Weights of a small GPT-style language model, trained from scratch on English Wikipedia: embeddings untied during training, capped logits.
Each number is 128 + 24 x the weight over its row's rms, rounded and kept within 0 to 255. Layers, rows and columns count from 0. Numbers have three digits each. The size before them is the row's rms in percent of the matrix's.

# k: layer 8 attention key, 256x224, rms 0.288, rows 108-156, columns 56-111
# q: layer 8 attention query, 256x224, rms 0.278, rows 109-156, columns 56-111
# v: layer 8 attention value, 256x224, rms 0.322, rows 64-127, columns 56-111
# o: layer 8 attention output (transposed), 256x224, rms 0.523, rows 64-127, columns 56-111
k108 105:157132144162143140157135091103083110109135180137153128056141103101141127099087124137091105151139134113140118119110156121101145136129115121140167101080167095132119147168
q109 112:117129145138154103077099135131149103088143119109121120094112111164138116169135158156114126122134118150115132138092183164127142161111159160137142132106112092131072143115
k109 112:110165173149153065143066108109139167165140170107132084136088120103090126159118129133131148137116152198113110141150114168145166153171095144134139107101112141155114136136
q110 107:119113123107084119106135104137087141159089138142141118126133107140119105113135135112135124108123114161111120141142134140158126124125131058130105114159139113133166088132
k110 104:126143097111121132123091140103124105146104144125169107085172111157129126132164121125133106122131115136130106128122127087122146116193127122120127106141171161156121116131
q111 113:150133087090101128156092128085127093149129111152092126145104140119105122103099085083136093163067107083151102129114129111134123107127156124084124123133110102118101105133
k111 112:122125142144143159124142117117145122114153097187120098114051138138116120112127161118152109132118132150125158114133125161132152119114158105105132110117076101114170183120
q112 109:098152127146164103124127114099125140136140142145153139138090133110110153113115115127132139125133144109117115152127119097145104144125092154132095175116158126167153123094
k112 112:120146138094156104157136108119130133142119144141122095126098076079150173141192130111127113174109092107098138115130153121125110150132125148139069158107086128136144119115
q113 106:114106128127123142132128140182098111115149112130132139137091114135119156163131077139059134134102095120112120128109116122126121125109124084109107107102125105121158169125
k113 101:111128133136135124158095093123088118115155182122138109154130134134095125162118114156125143132110105127119126136148104121117127130103153145120074135118111119092096177140
q114 104:087098123090128163124129149083100091122134133120125137128088134111082135140177071123109114090138163122164114119166101166130146115130173106181124107113126153133138084152
k114 099:135113131126141099108080131088180103083151150112130187118154119128093144127128128112120154144101108111155129180143092130123135143124151149130109110128148148132161087084
q115 115:065139125117100151114148116126136131191156110104156144132123150121075131110155128123127126110114150145101130148166179138100142157189127102155111126154139130140138078151
k115 111:129116141093141093074095108109122112137100074114129136119165153098103136120139152110161194078120152167086116145136152144127099133166156136129116113109079143078157056128
q116 122:128130081112145101084078147131129127135141134159126109117144157166075136127142144109102123089097137123149151098131120110166109106130133115163099155162066132175142132155
k116 109:143112136145135118119124156147139139094099131107137109162136147144106154124125106109091095105115168105131105144089130115151157124128120129152116164124134122096138132126
q117 109:108119157149122114094171133148090151137116131119161116122117142123128155100152090142138154107105105118161130147105106104141120162120172105183214106136129137079133095083
k117 105:102093083143118113113108103148128136080107132129095127121132157107113136105113116098131143104136161144150139151151134138097089121152114102202196151114112143176097126109
q118 105:085137126136131155123122157133162085125113069134131112107113136127149118148116117098105099089095102133187126143169124145107161167123138116123125143127127125149131163148
k118 102:090137141131127138101135137127127139148122110136122129176145163148129126154106095126107110098159126115135133131183153105101159110122131148108131135112115096166131165134
q119 102:165119145133104140127134095118122152149133153114128131080135109162157104085109115136148091137164126122142083107156178165154121143126119161114165147131137119164140160156
k119 099:133123124153105091107104087132133123099091114115125175144099148112116148110192107113098133084149125133177141132091166163151149138137132091108114142139113146122127125135
q120 108:165164091105123131129121118160112134130112103153115156112109154101175156114160147150145153130131101097161139148163127134147164104175111115172124151149094117112098136111
k120 100:090151122143118160100104133120142126160150132114154136136170117106132129141120118135127135139084140093165085107132150149129091122169112122120125185092130118074104134114
q121 104:139093122132127161148157185126148115116083133118131117113117135157185151150118153156086098126150133156140120138166140116105117096156099169111144081168048131129134143111
k121 104:177113124116130160153151152130135106159141122089113162143158106063081093126105109151115096197095148127091147141123143114138107148072101117139110138156126112128126104127
q122 106:118127120113094142096122101087120101128141129116120125094125103111126147099166153137168175109142124160139109156133138148130143115104084106145134157109101152129166131068
k122 111:136098170150133125120121146112139084157121140139122085095108119121117127127082111107163122115079138091150115100128188123136152121135099094111144176123114153142147118117
q123 106:129087134143125134156151113136116085108180138137108170077136144128129121127147108085161105120101145137100117093129139111124101161094130115104136117101123121140153158121
k123 101:106146101133105158149089077132108107138158107138100143130166136135160135153132121063163147140115116129066137119169116125142127106113130083125109167136148141124149117118
q124 111:118131127127060113089121102103127181125141151072088123133145132149097130084120124104153148127137129183166165131140109120111134132104103144130146132125130122144142143138
k124 108:132143096124096133146154146120144125118115141122133121135174137106121166133153137083144158116120103130145136149117132158083133118129130125095154141128137152104130130112
q125 107:108122173129158130116113134101150137138052163136086097157110143137155137104063111142080132104088166124112111116138118111096155142109112132193136130163099165147108109136
k125 102:158099144100117077139128154172132136152068132170107119126131176113102130122091129137100100112128132172170058110102111092114148172142144128168176130151139116123181112147
q126 101:113086155126106131126157147072128142150117160123182124126140127113147147146122136163101153111112073086165136147109105167163126101126153152127126126138115127137103151111
k126 099:079098110143130131123128130089139128071108165199132121127128102128099124162124155139120153119097102141141116164109119126143069106148092123141142096122141107135111169132
q127 106:096110163141106140164097120127097150165143120119147129147136108120175139105147140131105149104145183136118125133113157177112099065085133098125133115144111116105124120118
k127 105:118103125119147109116125105110156148148156107142158150109146109148089140146141128110144167148124130143129117129112151150150139136108096134123130101119153106105116139146
v64 089:138111104082143103128106144147101190150117131132158128120129176128112139150155142112140130106109154165101161135112147137067151102141122117173140145148052175137148137153
o64 101:072108133141159144175156102150123082104144125129102170119125137121143147084135149127170130107129112154168149163098134125135126076122122140131093109130133109104118118110
v65 103:121125153100117127109153161087131085134186093158111138145100105165095208147185099103122140130128176158155119145133110150129106108111141111113180134086114142147122123133
o65 093:139089147145153142146125151118168134124109147114137145099157115143102117139148137098073149069114126164071129152143126152092115112149148130122171097145143146108115091147
v66 101:132159126115122111137117156128136133149091090149100110126130065124120089123105145085111136109133110127134094151138130138123129164146178152085126096131099119141120065124
o66 101:119127087095134107140107092122142141108135105151197085178092125108127130129145136149068127141108122122141155131143145115120086127176140130142170111132119139156115151106
v67 092:120147101142167148143116135155125206170145108104109105126121148156107111180108132135137149128100117112155117145091158122142155101130095160144098132120123184130147129119
o67 092:131115088138127155111135102152087130099112130098092133122087090128119169137137168123110110140125128140124128089118066128126174155140160120140125162138130100105113182097
v68 095:086116131098136127144104138167114055103159112106151136145121132138155119154132153142127134156139162174088131138162145150166143098127133102139092141071112159138133124102
o68 094:110124119175140141111136123132150157158100156180141106129158105112136134174129095140199141117188119120099131105149119102153104150117108135119138125144122143073091132150
v69 099:101102148122122114144153145120150174134104131110132133106130121107129118171104151127147175134138110146108102150090125121123164126089126128125070127088114131073102170103
o69 093:124154144160125123082138166135129137148122149110146108084150136156113069148102155089131114127159119152105134131131199170105099120120136096118097121126170140101131084147
v70 098:166147123189136097113098115128156097110108094114109125120134108099104121129104128150127071148109129171140112135152119102121155147081144103152121111121078134095146136129
o70 097:122130106132107162153134151157138131147149118156113111129165143088165097160134153135158159093117113122122101084150143159109102102146096134122120117122118128163143122164
v71 098:079151139140141157124073117091116140111121129116109158110156156111115095131132121140157136119120135125130120148130138097156156151144138136112072151109123149088120147141
o71 091:124099143125104112128149141110104162159084125149172129146138130136170168099162135114190148115145131132104183111102147150183076105166079116100161130157133100136106127104
v72 103:163106137132121144151108129111165125172101117133130124148140115145100113143092114124163123135164079105092154124133150100114142109167169140163122123179095169143126117129
o72 096:166135173143119145145131155121113180147109127136127123104100147133120145132096122131105143155110121139156093128164129101154130094108107092101059133164131119121111134123
v73 096:124117146156118166142155146132138115149125112141116115133104116183127103118115140089116099107150093147144124133084092135138129131127104090110156144143151135123136127122
o73 088:149124145164152119098090116121131155131165149109094106133114100125151166111111155145121151127148135139137139122169111134117161127153120097128134127097105104115099128126
v74 097:117138144126104114146094107111138133121069095106123117153122114169142134136112103152149131123128110122185086115144115115081142111115167142107122122098127112109143128141
o74 104:116111131088144146123135122142123170132135156186135118072146130157147152115164130168112125123128142124097149141124128138149129104123113096112114114144125115157127110121
v75 101:130112154123120138166157129120096117109160178183117131096117134081104178119149110104132138138147109145142171116108120103138103130151127120145084105089115081146147115150
o75 098:134163133098084125109157144123112141131085126146181094107106176103153115115123080103157135137178153093107136133151169128113125127127108139101124121140108135145125141119
v76 117:165145146120086110149147144084143149105132141138093101148140091154149121107126113099146124085090140112133079148105078147108095125074157106151155118119123154164132133121
o76 086:145124138099111143147114149140108133141115114181160132109106127112133121153106114137096162126124178121160156131164128143128120123134130126125060125118144120117141101143
v77 101:141128148131130127099108146128140138122131148116119092095141115135125151146129103115130109111124163072085134143111069138122155135161127103169125102074187088128167104138
o77 097:128126145117125117147137106115172135105163166140146123104115115108112097166123098110129109121136102158141069129124190204169117153100152135135079141087124119122118119093
v78 090:179141111135132148198124129091124172162119170136115120149122092132124114111151136105108122112154115118102129113070136142145116119130136088098139085097104137147113125141
o78 097:113111112134141119121111140188141120154076096095133136098137159106100095109117119151150141120110139158166113134151114113107139140135116131126143114084132128129108111139
v79 100:116151139138148118107103159095170115160143110143116143135108108121117158111111132127131116128106105138119091122113129121114108127130114089158113156152136122104140103103
o79 104:146156120130161118122143121149130126139121076175098100138106126113144115108114109134119148129134144112168085139110111117141162122123078140143155148103124153147125155076
v80 092:113128125112104154132108122130146066180128113105095139123125101122134116175111121166119149088089139090111108157127116112095133146145129115129115146086103167133120183135
o80 104:151110105159151124150138086155143148107125143131141102132198086138135121148139179119111134155150109167095104153097135140153135104093128158115204116166153151102141078165
v81 104:110113139118134134123083148057141140151152122135122156125114128158108114114132140105112128139178098131123106124122116156150122144130154117150133154122098146117121152139
o81 106:103139123125106101145144120126114106066110145105138126125076096103126088126102137123134144178133141142125147144133138081133193149113088153152094136127137082176164123141
v82 100:127147115123134084132111166134091117095146142135136155137104102161156112100143093151121137114176087130134136154124110160103133133093136137135118137114109112100184124170
o82 097:118148134124139139160141134153129131112151099095103115119156124114168116140095098119146128153153161101118147126114142155132116158114154103158187124076092138121119127096
v83 104:186126169139157107122093121102116118124116118137137122140118096144114156134127135112116101105157161155104111099120135125090141089137110109077121120129130113149179116152
o83 099:082164112127132149105104174134158107121070137153157127076150104146112131132135098140136110124176141098122084112148204104131113158157083142144098149134125148149116116140
v84 095:147139142167129175151103110106173099117127133136125127128116115139136144157135118137184119134154147118150117116150099147158192143150126157145112119153116108126160183164
o84 099:144122158157147142132162131149119111144114139125113160100089133106146154115099135174139136125136150141120112145126122158081122177116100137138150136110077123166116124080
v85 101:109149107118108084092113135123095100145173106084117112152123126149156146111181129114145147124136165141128095112178093136158161164105123151123161106139121135091114116131
o85 097:149119149141157104110106124168152096099102134141169106120159153163146139082128119097158104136117161139131155158111110127121123124167114097094099144106169152115160128077
v86 103:189117148137130109104094135142117124112118074113092134112117098107133110195188137147117167125122177158130131135130100113146139095065087113120119095132112102086132167111
o86 095:170146110148140128139149124124125106192094114179151126134139154126099154120110115121117150105085097121111143113094094097117121165106120134110108145127135109125146118146
v87 129:130136129178109108130132159113106145087149140125110138153148164147088124146108166081162092127127118162103128113092150162173141134130090152109111105116119131129133102096
o87 113:114134127157149127127142136112110167151174159159127131128120102149123151135152093119130088093151157115134138123145147137161144167132146103146086143106104124140118138105
v88 098:110098097111142133110145145139098149120100107130168132132094137128126099128140121116100106126125114155116107116138109102159127117130107081131138108112101128119088126105
o88 100:144146151130091140129147146103142133141170127153122146140115097157091124178127090133139131147137167088085139152123141148095107146120141069116101127115156160122152132162
v89 097:180165113135131106065126117101121103124104127137168143137164099133187155137172120132115149122154115107133117139128148090103087120106162133109143106112115167129107123130
o89 092:137133154126124110109125153163153121155111113140136162118134142099117095160118111131151119160124112134129118134139102150119114078121059146158152163105127102122113117120
v90 135:114173113150121109071126144090158078106120159086110134115157097109142127083162104115123108141115111093132106101114105162147120131138080154147134150119122115148151137111
o90 110:133118138170131117137115135144150090122139172103101136109158094121119082098104186113111184130127116129099133111107073096159131132151111128160150139138177139127162221144
v91 107:095130146109158137108078128137122130143083130165115119162088144133141127129104057156136103098111140128129146099102106103149151145105117101127153066117150112141179145129
o91 100:133132124144151092167091151126144102112168096122126121084106145125151141116135135132130096119124158094126121149080161167122080120134155154109083127114153128149105155105
v92 099:120113119142130114141082139151113103115121120097141157110155172088111114128132125136134153128155124141090158122129115122160112107130111126129092115084134130113128165125
o92 086:130171097105136107114133145135131128154119103153162138157188111119113107143093159128084123116135075140180116107156121153118120132149107129109176139146041124145130068165
v93 099:106116135113102148098109105088124118119130098191100092121150129109096148167093127125170102167106176108132123120113139113142145115142093150132132089115107141102127078119
o93 097:129106129159156105092100102141111124115203145104158154159100124121144122146143161138095182121156067133120101149131146132133106110134140109112102165166132152103110150120
v94 099:140140130116104090109097124145126135165115089108144103055145091153095136098097135101149165146128106111120127129123141169146180119141163130141177147149130138118157103112
o94 096:099112165112117120143127157145101134118149131099070156153094126101150099146170140111153162179117128159124139147151168086106131114089139103111109131108112118122082181124
v95 088:107148126165123152079094137113129121121140121132136102133118129130135126087125122090112115113130124171109089162136175157119070165131104129142119137090078114124103137122
o95 092:110125127154137113125125114089171135137110168112112130125135118116158130137149095142133157145109135126092093169151100094132042134131130135115177155125112112117147186135
v96 119:089169170144110167167151154092158124110078129110127175126156111163138169122134117137126082156120138137082107157102141119102117093152157095129132140088162114114125135127
o96 103:120131137156129185146126130128137175123099177097118142115170133120180162153065103128091101173115153142096125135115113147113162129132172131126161141092185108131127171109
v97 098:105092087155129101127158129118140146115198112128117130172115131119100101083112124121098135158087108140087138117150160152135126134166154172113146185136116120132116132113
o97 095:170127077137099163144142112121103131125137094109092101124133095148152116131138104128138124106129112094119116138091100163092132121147124084090156131166148125134149118141
v98 089:107145156144143142116129139108148079139100133132136147121146091154136075136154116154161142136103161128117116137111128094084137150126123120155142109162145110161149103137
o98 098:135082145152135136126130093109158130158094127181145128121107130145115115128182141136117133103150121155087113161155105117104123109114159104105117135125138137088148136120
v99 103:142130141157120122160117067095138148110121127167144110120166111113142152092192099155165116089155192145112085164138118138106166131120157123109122157125145163151134123158
o99 100:107178084155141149120169200117159109149110099148070122119106150151123105147146125130100113151112126143166097139150108081094147122133101164144118102127133123100132114082
v100 089:082119153147141106075126110167126143111131174106139102133145130112107127139179144101145133149133152113121119129135119128134119130084131126131156145140103147094170134120
o100 094:124134119121159107087060126147137111093111136142134116131151092092095140095093136143122135141141150124117149143109124159093119125128146180123119149116081128139122139126
v101 090:092168114153149148147175148070101170116145101148130075127048140084147148111131123130135095153126127160142132092119104156110132100131108142135138093165181103128106139120
o101 095:105126140141131123099129162134104139122125124122100127145122130069187126093092094123193102119144123134151136092125189164102123110110118129094086138179129152120091131136
v102 091:090168135118136121126125130141122155107139154119156103123116106117158136141110147115135127100135144083117156074109138121164111107125098097128159122199121146117140125137
o102 101:121081125108109131091140142175109125157168139081110153151142161110099109082139135130086119142145169148151115149124126116135133124124126168111079146136077131137153152122
v103 093:113116098128129142152153112116090128127074150089110115131104140141170122171102109163157161121092153158172089110120147123080133158126092122120104151105131171111160104123
o103 101:154091177156106099149119138109162148113160147121171137134151095156144113131135104108139082089142106129094124123113116190163090109162147116086107119134104136131114125161
v104 105:105180092168146128162145144134115081110141118128113132118138099131139115146146121114104148121146138133116156174184100137157134132081128153146135113138058135124141134122
o104 093:123115122114105122115127104158142158152104118158132131142162159095106106105132116152128126091116094141119104108178116118151117120159107136143158105120120134091144080174
v105 090:115092113124146148090072142133118092111115158104148116134117145109166141125161129117151157074156110154106158143112113125109144119140155119129086130111129103108151175100
o105 088:134162117117116137135125119138117116152123139179139123137111124121095114127108091168132127067164102154126085108208121103128147140112092176141154132133122126128133113119
v106 097:140115118155125113121129147101125107127139131147139149149155171134100146139080113059128137141164137142151132160143111124126111129162135145118072118064158084171112095096
o106 098:147123154131109155123105154070128157111123100142149124095086097152114170075158149118065138127114123116117098096142147166152106125140106117130114124136134089137165153105
v107 095:176081146121091158130126134115093153149111132132071080103151120132130101133111099125121090138093161105123096137095103099110170167151124119142150125135171125154144114147
o107 090:131130119124145125160150115076107116103144135134177121146069106099119133134156130121123138146145143105112135099139150136141128139132156110097175118140120094134097117094
v108 098:159141106151128111130129123106122152146134108134194112136116146134146118136183103128135100116144138131118141121121130127185091141089099120141161147095154157160116135170
o108 096:141119160155108159109141141131102109109132141142104166153136122104119140084083145109127157158120107122116131124140088114147156119138099162120161120139120097105097120126
v109 092:152113158157195178161163126139149118126137125168137096113142142158173125121166100106138094145125145136183172132129092113121132142104105131124111098104147124129136143128
o109 095:136178163136168123076055131120131107081101141097135146146138118105148125107086103137132131122151116102114154119095165130133161114175132135142114125131142136111098074106
v110 098:172142100117172140090126145125149135120147131157135127138133181106116125117123138122126123099160155073155133134137134102132097059099141192137111130131093131132134105117
o110 096:073105129145124110145147144137130109110107123132160144104138146163132126094128127106113124103114131125092138125104114148157138156118113101108106109143121137105124085182
v111 097:114180117132123162112148131109108098136158124132118125132082103124139152128129182128146182151089128118157115141092089114149140121111149175159118134104101141141125132106
o111 103:180124144138118096135169121094121122146113089130149117112163114156132134132125127059126102105187121128052150120152158135165130125137132156099123079187139143127151124126
v112 095:108082072125094118093163079048177098137100151132161123123166118144121156083136161148120150150154100105140144154125145117143113137102147157125134114140071109149130127141
o112 101:186125126087096151121110096129116153092087125101150134124102140094118153171081159150105140118140074100113136129121131094155172155121095074126081149098172110138144130133
v113 100:135104091092106100070173126127120120127200134137111136105162156095132134139135126137134121141160110117143108120088117141145166148086148127091162083135131127161161120149
o113 092:115155143151185093135112151133120108130104131124109106118116125145098118095118175113097132140102156117153139112136142171163092171140157123130157125158131143112104094125
v114 101:154111144128150110138133126138128128106143156121087098118158159105119102129113126095139119100126122096119148069112145105143156131108105099136105117136097123115133120138
o114 087:149123139111155105115117132117123098136133067153160144140094142142110086156158107147129141084188128099123123138171167122125103156152150114147087133110083137121107095120
v115 083:133136112125072113141118162110145085115113165120165150131102108125173121115125131144143125123125147123098100126132100176119105133064139084130126112077118101158145146122
o115 081:125113127147111124147129141161103103139116116161115109111152145135127070109129111152148106098156133150142110121173116129134123132120126136124192156108100143061104124158
v116 099:101062119132122095126169126092123148137174115141137116109142149173179135085129132137098121073162118131104114109127141165139126119114110157127133126135136145122118102118
o116 097:130147122109166142146128120134131094126130138134079129143107108130105119121147121158154142169123127113128121171115142081157115140141127134130179162100136144168145158158
v117 096:117160133108090132136106115135146095126117104080117109168143139133124156113106130131129118136094119123122103139155155181151183084134134144124093101127118147084149113179
o117 099:112115118130132168109157149104111141118142118128133139109129121122131128142140086121117197141088155149135157129106090079147160130137125077116073140112103111156114146106
v118 096:146141150148139075090128145111122091120117127121093109123161105143159090145138117118148120114099144086116141105133089102149133135143134118104139098147155136137107097145
o118 098:111075162117117145121135150117113121113116128093166166135149102117104119128138147107113133131122099174119127147136120159110114125183086103129157127121130134114122119109
v119 091:169129174105061130140124173165131140105095118103109160130121129150111104144154151109145124117110148148128076123156140142101150137130127163109132091137143157148123138115
o119 094:105104111180129145139138102077147146145174084178154105164098144119095136113117086122118115110141151136105157159109153076152110125143158103085096152099113092129113124164
v120 090:153088178165131165106127106126091119078173170155119113090145114104107127136154135145131139146133157093080150111152144141111114153098181151133114113115129117145149116096
o120 090:104115132103121120134126126093101122152076162160141105096138128119083114119122149145136107099102114112108167088172090120100146124174170119143181094126086149155110111163
v121 094:163119122115143124140101097125113104100133168099155111134182157123111104166095163166146152132125105089123140146089120136152124219152119161095148149124111131147165131161
o121 091:138112118147147133139099129137153153112165125122086121131112146111159131101143099104097147154125165142143124143104118066138088122101120120153145154133110160174114156140
v122 087:143159104096131141085104163152130140150125129121108078113133123084142150141149116118182122131140117120159154119114100142105108146131156114116105149119158113122150108140
o122 101:130122137154116101103159150107096124118098115092162154118110125145110134107130128116100115164119176078151115124127126063114122112148134131112161100109102185144091156087
v123 092:103120110133113143145145158140113119133041120160122140110135120111155143161159069075110129158107154110130130112150134131116090124090133153129147130148114152096147167124
o123 105:148121154109141075111112086122170161094159176116131140127136113156113155117122151107161095130127086135107179151072098130139139125130105097117142118133117096128091086136
v124 089:102088131110175117126150142163104123114116122139136171130166117168110110128168158126085140140087171139159146110162152131183081104146105087082121126132141122130116145164
o124 094:147169105150149120086121142161104138163132117079174159129127140141147136110137149132128156104149107099179116113108095126137139158106104118132150144105146151135150104105
v125 093:121120096151141097111131163138119140130107132106098149121176127169115129117138085098125095093161184178118105105164117119118101078134127120117139116123122124182120160099
o125 099:114146138083107122149147142137097126107147145139131155130086149121116136156112080145117137086165163141127119143092068103104118114122138115145171164101130132191130149157
v126 104:125117154130157109146131131082129101103157131159098144143146116125135159108138120154127086135102166104128099125105130135134154160098129091112151120111146187139122133096
o126 097:115128161141131144126139113121140132139118131136157132130099142146108128136135124134116130133127142144117160136126138127165131129137105133108255148119148126125117134123
v127 097:120123102156119109161133153137149129145149125144106114165125101148163139115138165099138145130109136153133110139109111106146118109181150122134119108180149189178169149129
o127 106:097100139108123121117113078101123139101127130115167138163111105158125104135175095128089133167143140157171117133146124120101105160088110168103147123106128132142075182068
q128 072:134122122112102187121138140104104122110100139087137110132083151127102122140186119132079110161144117115117088114174135128115097076164112077129137122141105154129115161109
k128 073:106131159120186106157109115136146121156155098149136145114177135138133155127080137117178140107122137113136145127136128114135168137097151168125092122129144090130119120142
q129 077:118168097130105174138107149153124136118113146166121121130141143121123123143121136097115135109146096171120154154136146099136080108127106122129091103137129091120120120091
k129 069:170083200149113094130155116133156107166108116088158138133083094115145146146137135151139111127148145072122103126167109119137171137131137132099192152088137135123131133143
q130 074:147107123106156114123175153121116120078076155168126130120144142135108106149111112074144163122212133097124128128146129136121145094152128132084110082165142100119114115149
k130 074:114165126141098120143117115173163094149166129108091126153107122099171131075131112170130118131097129130119124090135139096112148133127118096154125133108095124122116169089
q131 085:110102108107138153140130134122153126149127119104107155118103167157088143131124116154123145154097117128156099125153137169112139113121103133096118135150113132161134144121
k131 072:128124150158150105147117119126110149113138134112133101130106161078173084055145154172135123109126108097123174110136101114152110172145139113172084129142115139142114109089
q132 085:131111116124122118116153158167124109147117153132126117129155136129126126130111143116087109099195136122100119122100136079098143105153134119098155090117139097087068117141
k132 068:169155106112088146139137094097123097146121162148164135141143145128130119166087084090148106121112111144129099141124129140098170118083142131154160116134135137114182113132
q133 079:139092157091109101140152118150153136129139158096135116149142084133142136083124107101105105085140115167124111128145115087078156124125173092107128126130139082094071119132
k133 076:153121103131113155102130128089133111157131164183120141100143133150077135205112098087147141120104115135123124117098163127129116106109126148136173088135147167129133102183
q134 085:133121165141109127156196141148094120170090130114131103124136151104108106119090139167154133113134091122124146107152136114092145096123175104132109097173133134123144087132
k134 063:134149147141148156100102155161126122122083111160113147128134141117131117161085098121145179109172115100140095127159136129121152128140110139132148153108112128108165119164
q135 075:117095149118126127129131113088171124153141130155151107113137134129129190134129134145148114123105142134156109103167125103107106132098132088097085080169140143127120074133
k135 083:166149106151138142121162147119158123141134148168149178127119119135086167121098087159108120122115079144040109110105158112110124161104146154107158139094132128122106101181
q136 109:103074109139171120093101113114128146100115177123139149142128153112117120112167130139093135167101138124106160140102137145118163113166133165126164114143123127139153123131
k136 098:143095126123117145131090145109139087155124108143154137118124164136101104141125130106062129086131141156126101163118147147115132153180118136079158127092173125126100146146
q137 085:101124106122147143092147100124111127118139115087121123124127159114109121141096095133120102131132170118133130095108142136110155130130156096084115157146176129149125130124
k137 116:117136127092118118108149106120115134162146179128122120157124094137086104179107156099087090080145156162074129115127154115090125128145166135104156137128152113077099114174
q138 100:161097131115108103145160118100098118096110154139110155121133162138112066080135160135156157156134125143144140126083118075093121139115148100123147122165112154119186119122
k138 102:167110147110108096129171097134142128133132140143135132108157153137130107132115152108141155105121119151105158162106114063134131117136172093104182121151121145124146111096
q139 113:127147134118167146077134183159108137092104109154106156118153155141149129109110118106133142125158167118109161117136105115133148142108107124138124153188171137119161104085
k139 113:089153128124150162140112164159145147112109098143090157130130150127127101108114092120133133117137158137133139101160144137135142127095112110160121111156150109107143122129
q140 122:140124114130146143113152100134116093139194114178120139095103139143104149168102121123160130149145131158108114154117125118121113132130109092155116145109127118168137077170
k140 120:175095109140152140125131087124119107145182122163124158100120156147139145157153115109153112146135148138080145167163125139142098148133105134150135145140101091143146103131
q141 117:144127119112101123108165129151093110135135131102173097152122145144101138153158083144103147132084128147120111149138104126117051139150154138109118131142143166129131139115
k141 118:132159102099123143097152108129113113093146117116148098133128128168129114163114072154119141136085107146123094146148106141098084140155162131160098110133131177108138139125
q142 116:145101088157111162181109132129129118099122090133100123106170120173117119144116097135161110107113181102109131103136118136117096121121134119150131145158106142103138146132
k142 120:152097112168135164147096136165121140123117103124133117131188131143103127114136090149140110138129164121069153083130132152137101098112141122152151141173137123130101132102
q143 115:118083118147159180134120156155152107112130167112117129125153129119096119141138141121169124125092130187142150117136107136117168125141141131122155071155116120126188160122
k143 124:094121102133150186132117147142177112115149157110093140141136140081096107141132136130191124130096150185152122133113099146140164123126133118142142075146113115151182155134
q144 082:115151133127075147123154139121133122108121125168154116141156112081140139117114110119188126127114109147086171128112123107153122115136107129159124127079181125114148111118
k144 070:133142146146158110136115143149125121147132110124075144117115120163122110141128131137069147127150133113159094097131150157094166123145127152084139096168095094128121119134
q145 078:133124086139148091124148110144127135143122099062112117096116095106142143095151116138127136125124126131123157104134146123170130163109173151128112147097086161108182149118
k145 070:132120113153109158110131108093129096128143151163160135131130111167105117174101151106135128127078122161152100129099129143108122108142095104138120134195150139152105139144
q146 082:120164114092136124141110143137154113119142125151126104151169101128135131138161152107080090118149108110145154172119081112143146136137120118147145085106171070109119162137
k146 072:144136160168090163085136138134123125147124118130146145112094143131157123151057067127167131097107130160098122117107153122093156094126109157120151157141091155122136088130
q147 079:115098140110167131140145112126156110130095167136142135137138079111151104131106129106135143054176139113087105123102126129073126092151126132080117115142154102108085147121
k147 066:152154162137103146127101166161101123129152135125094116117143175135124131157105122130141099179096099112169129130159123124108162124073123176146146112117089125129159067108
q148 078:128144111074144129088101142120148132084171113133118120138175103144156113098130101124131108123156162153123144172096141137124116137152104133169133171090137147147095154107
k148 067:124086121129116123144161091086156134137124119124156128132137096148098122131178130108084156097153155179081140150121123127114146150131136110093158121133138117093119167138
q149 083:148149108117139101121130157132153134089153137115143134125148093140165106101147156079117106154100162145167142151123112140117144128153146134089157170081164133127119131115
k149 066:135089123122113107132162081089156112145147123115137121134113102136093119101170130133094138126146156167072125131105147104104103146122132107120126126125131081122081139119
q150 079:123122108119087113104155112148186115145146171087161118131145115148150174129131137135096099163104117107127125153132137126111103148145153112084144094101152110127087085161
k150 079:144105157092127112127178136101097112161099151194153111098178119104099116130162133096112133073098130180093119110134135114083160125129162136150146097136123178113128142161
q151 093:090129127108151106093079111120143123075176153108147120135127101146166076151165159078108124132153173141184086132103108121140120144164149155141159106143114114096123181128
k151 074:183101110124127075147189079093163141111153116156148130109154121138076156133158119129134116134098127129070144118155130098122116124083132133115119122140158179098146111159
q152 102:121139144115132125133158147122105143148156117136115129159145119180109135109124118130170143177133163110136125121123117129148107149134134132160133115200112157111135122161
k152 093:110098107161135141125106167084142120161102166170139151130150133095121136138117138100107146157156121104133142159110136084090161118136124110120201101166158094130128119128
q153 099:129107108123112139141159169168153135120130149125167131098132135088142113104126092115117144136150117096130103121107122081113153130147148104122144086109143172165106115123
k153 101:154103131150094114136145145122158098102139126159130143107152122093124077115123140130086126137104096134093116150106176116127145134131143126085146128144178147117140104157
q154 117:095141131121149139151107146105103115132128138106090119139065143107107145117152095121121078175159146138157108102133153139106128104125118128137092088140134134112107115126
k154 111:143148144131167112134139103108120104125108132119128136107126116098130097106165139121134125200118108166184111098101131114102149093098121097132126081116131081120125131134
q155 103:129117153156158138145111100092120110129144093132120128134112108125127162149116180115134117148119109153160122133135086166132154154144118104121134151164108098146120145115
k155 123:155120150107144139103104146111133116133172099146140150105136105111135132088134131150102158122113158143095100081145082176127150164150109094126144162175134173136146126108
q156 112:086118146150147125109112136137114143149143125156113087100138123167059142150140094097093185110082135171142068153118165155121140123111100121148095086097152112131163131123
k156 118:089127133116146137101108131130118113147168115174145095092155137162060140135136156102103169105087119141125074142137172160139134150097143122127122098117130131137158109136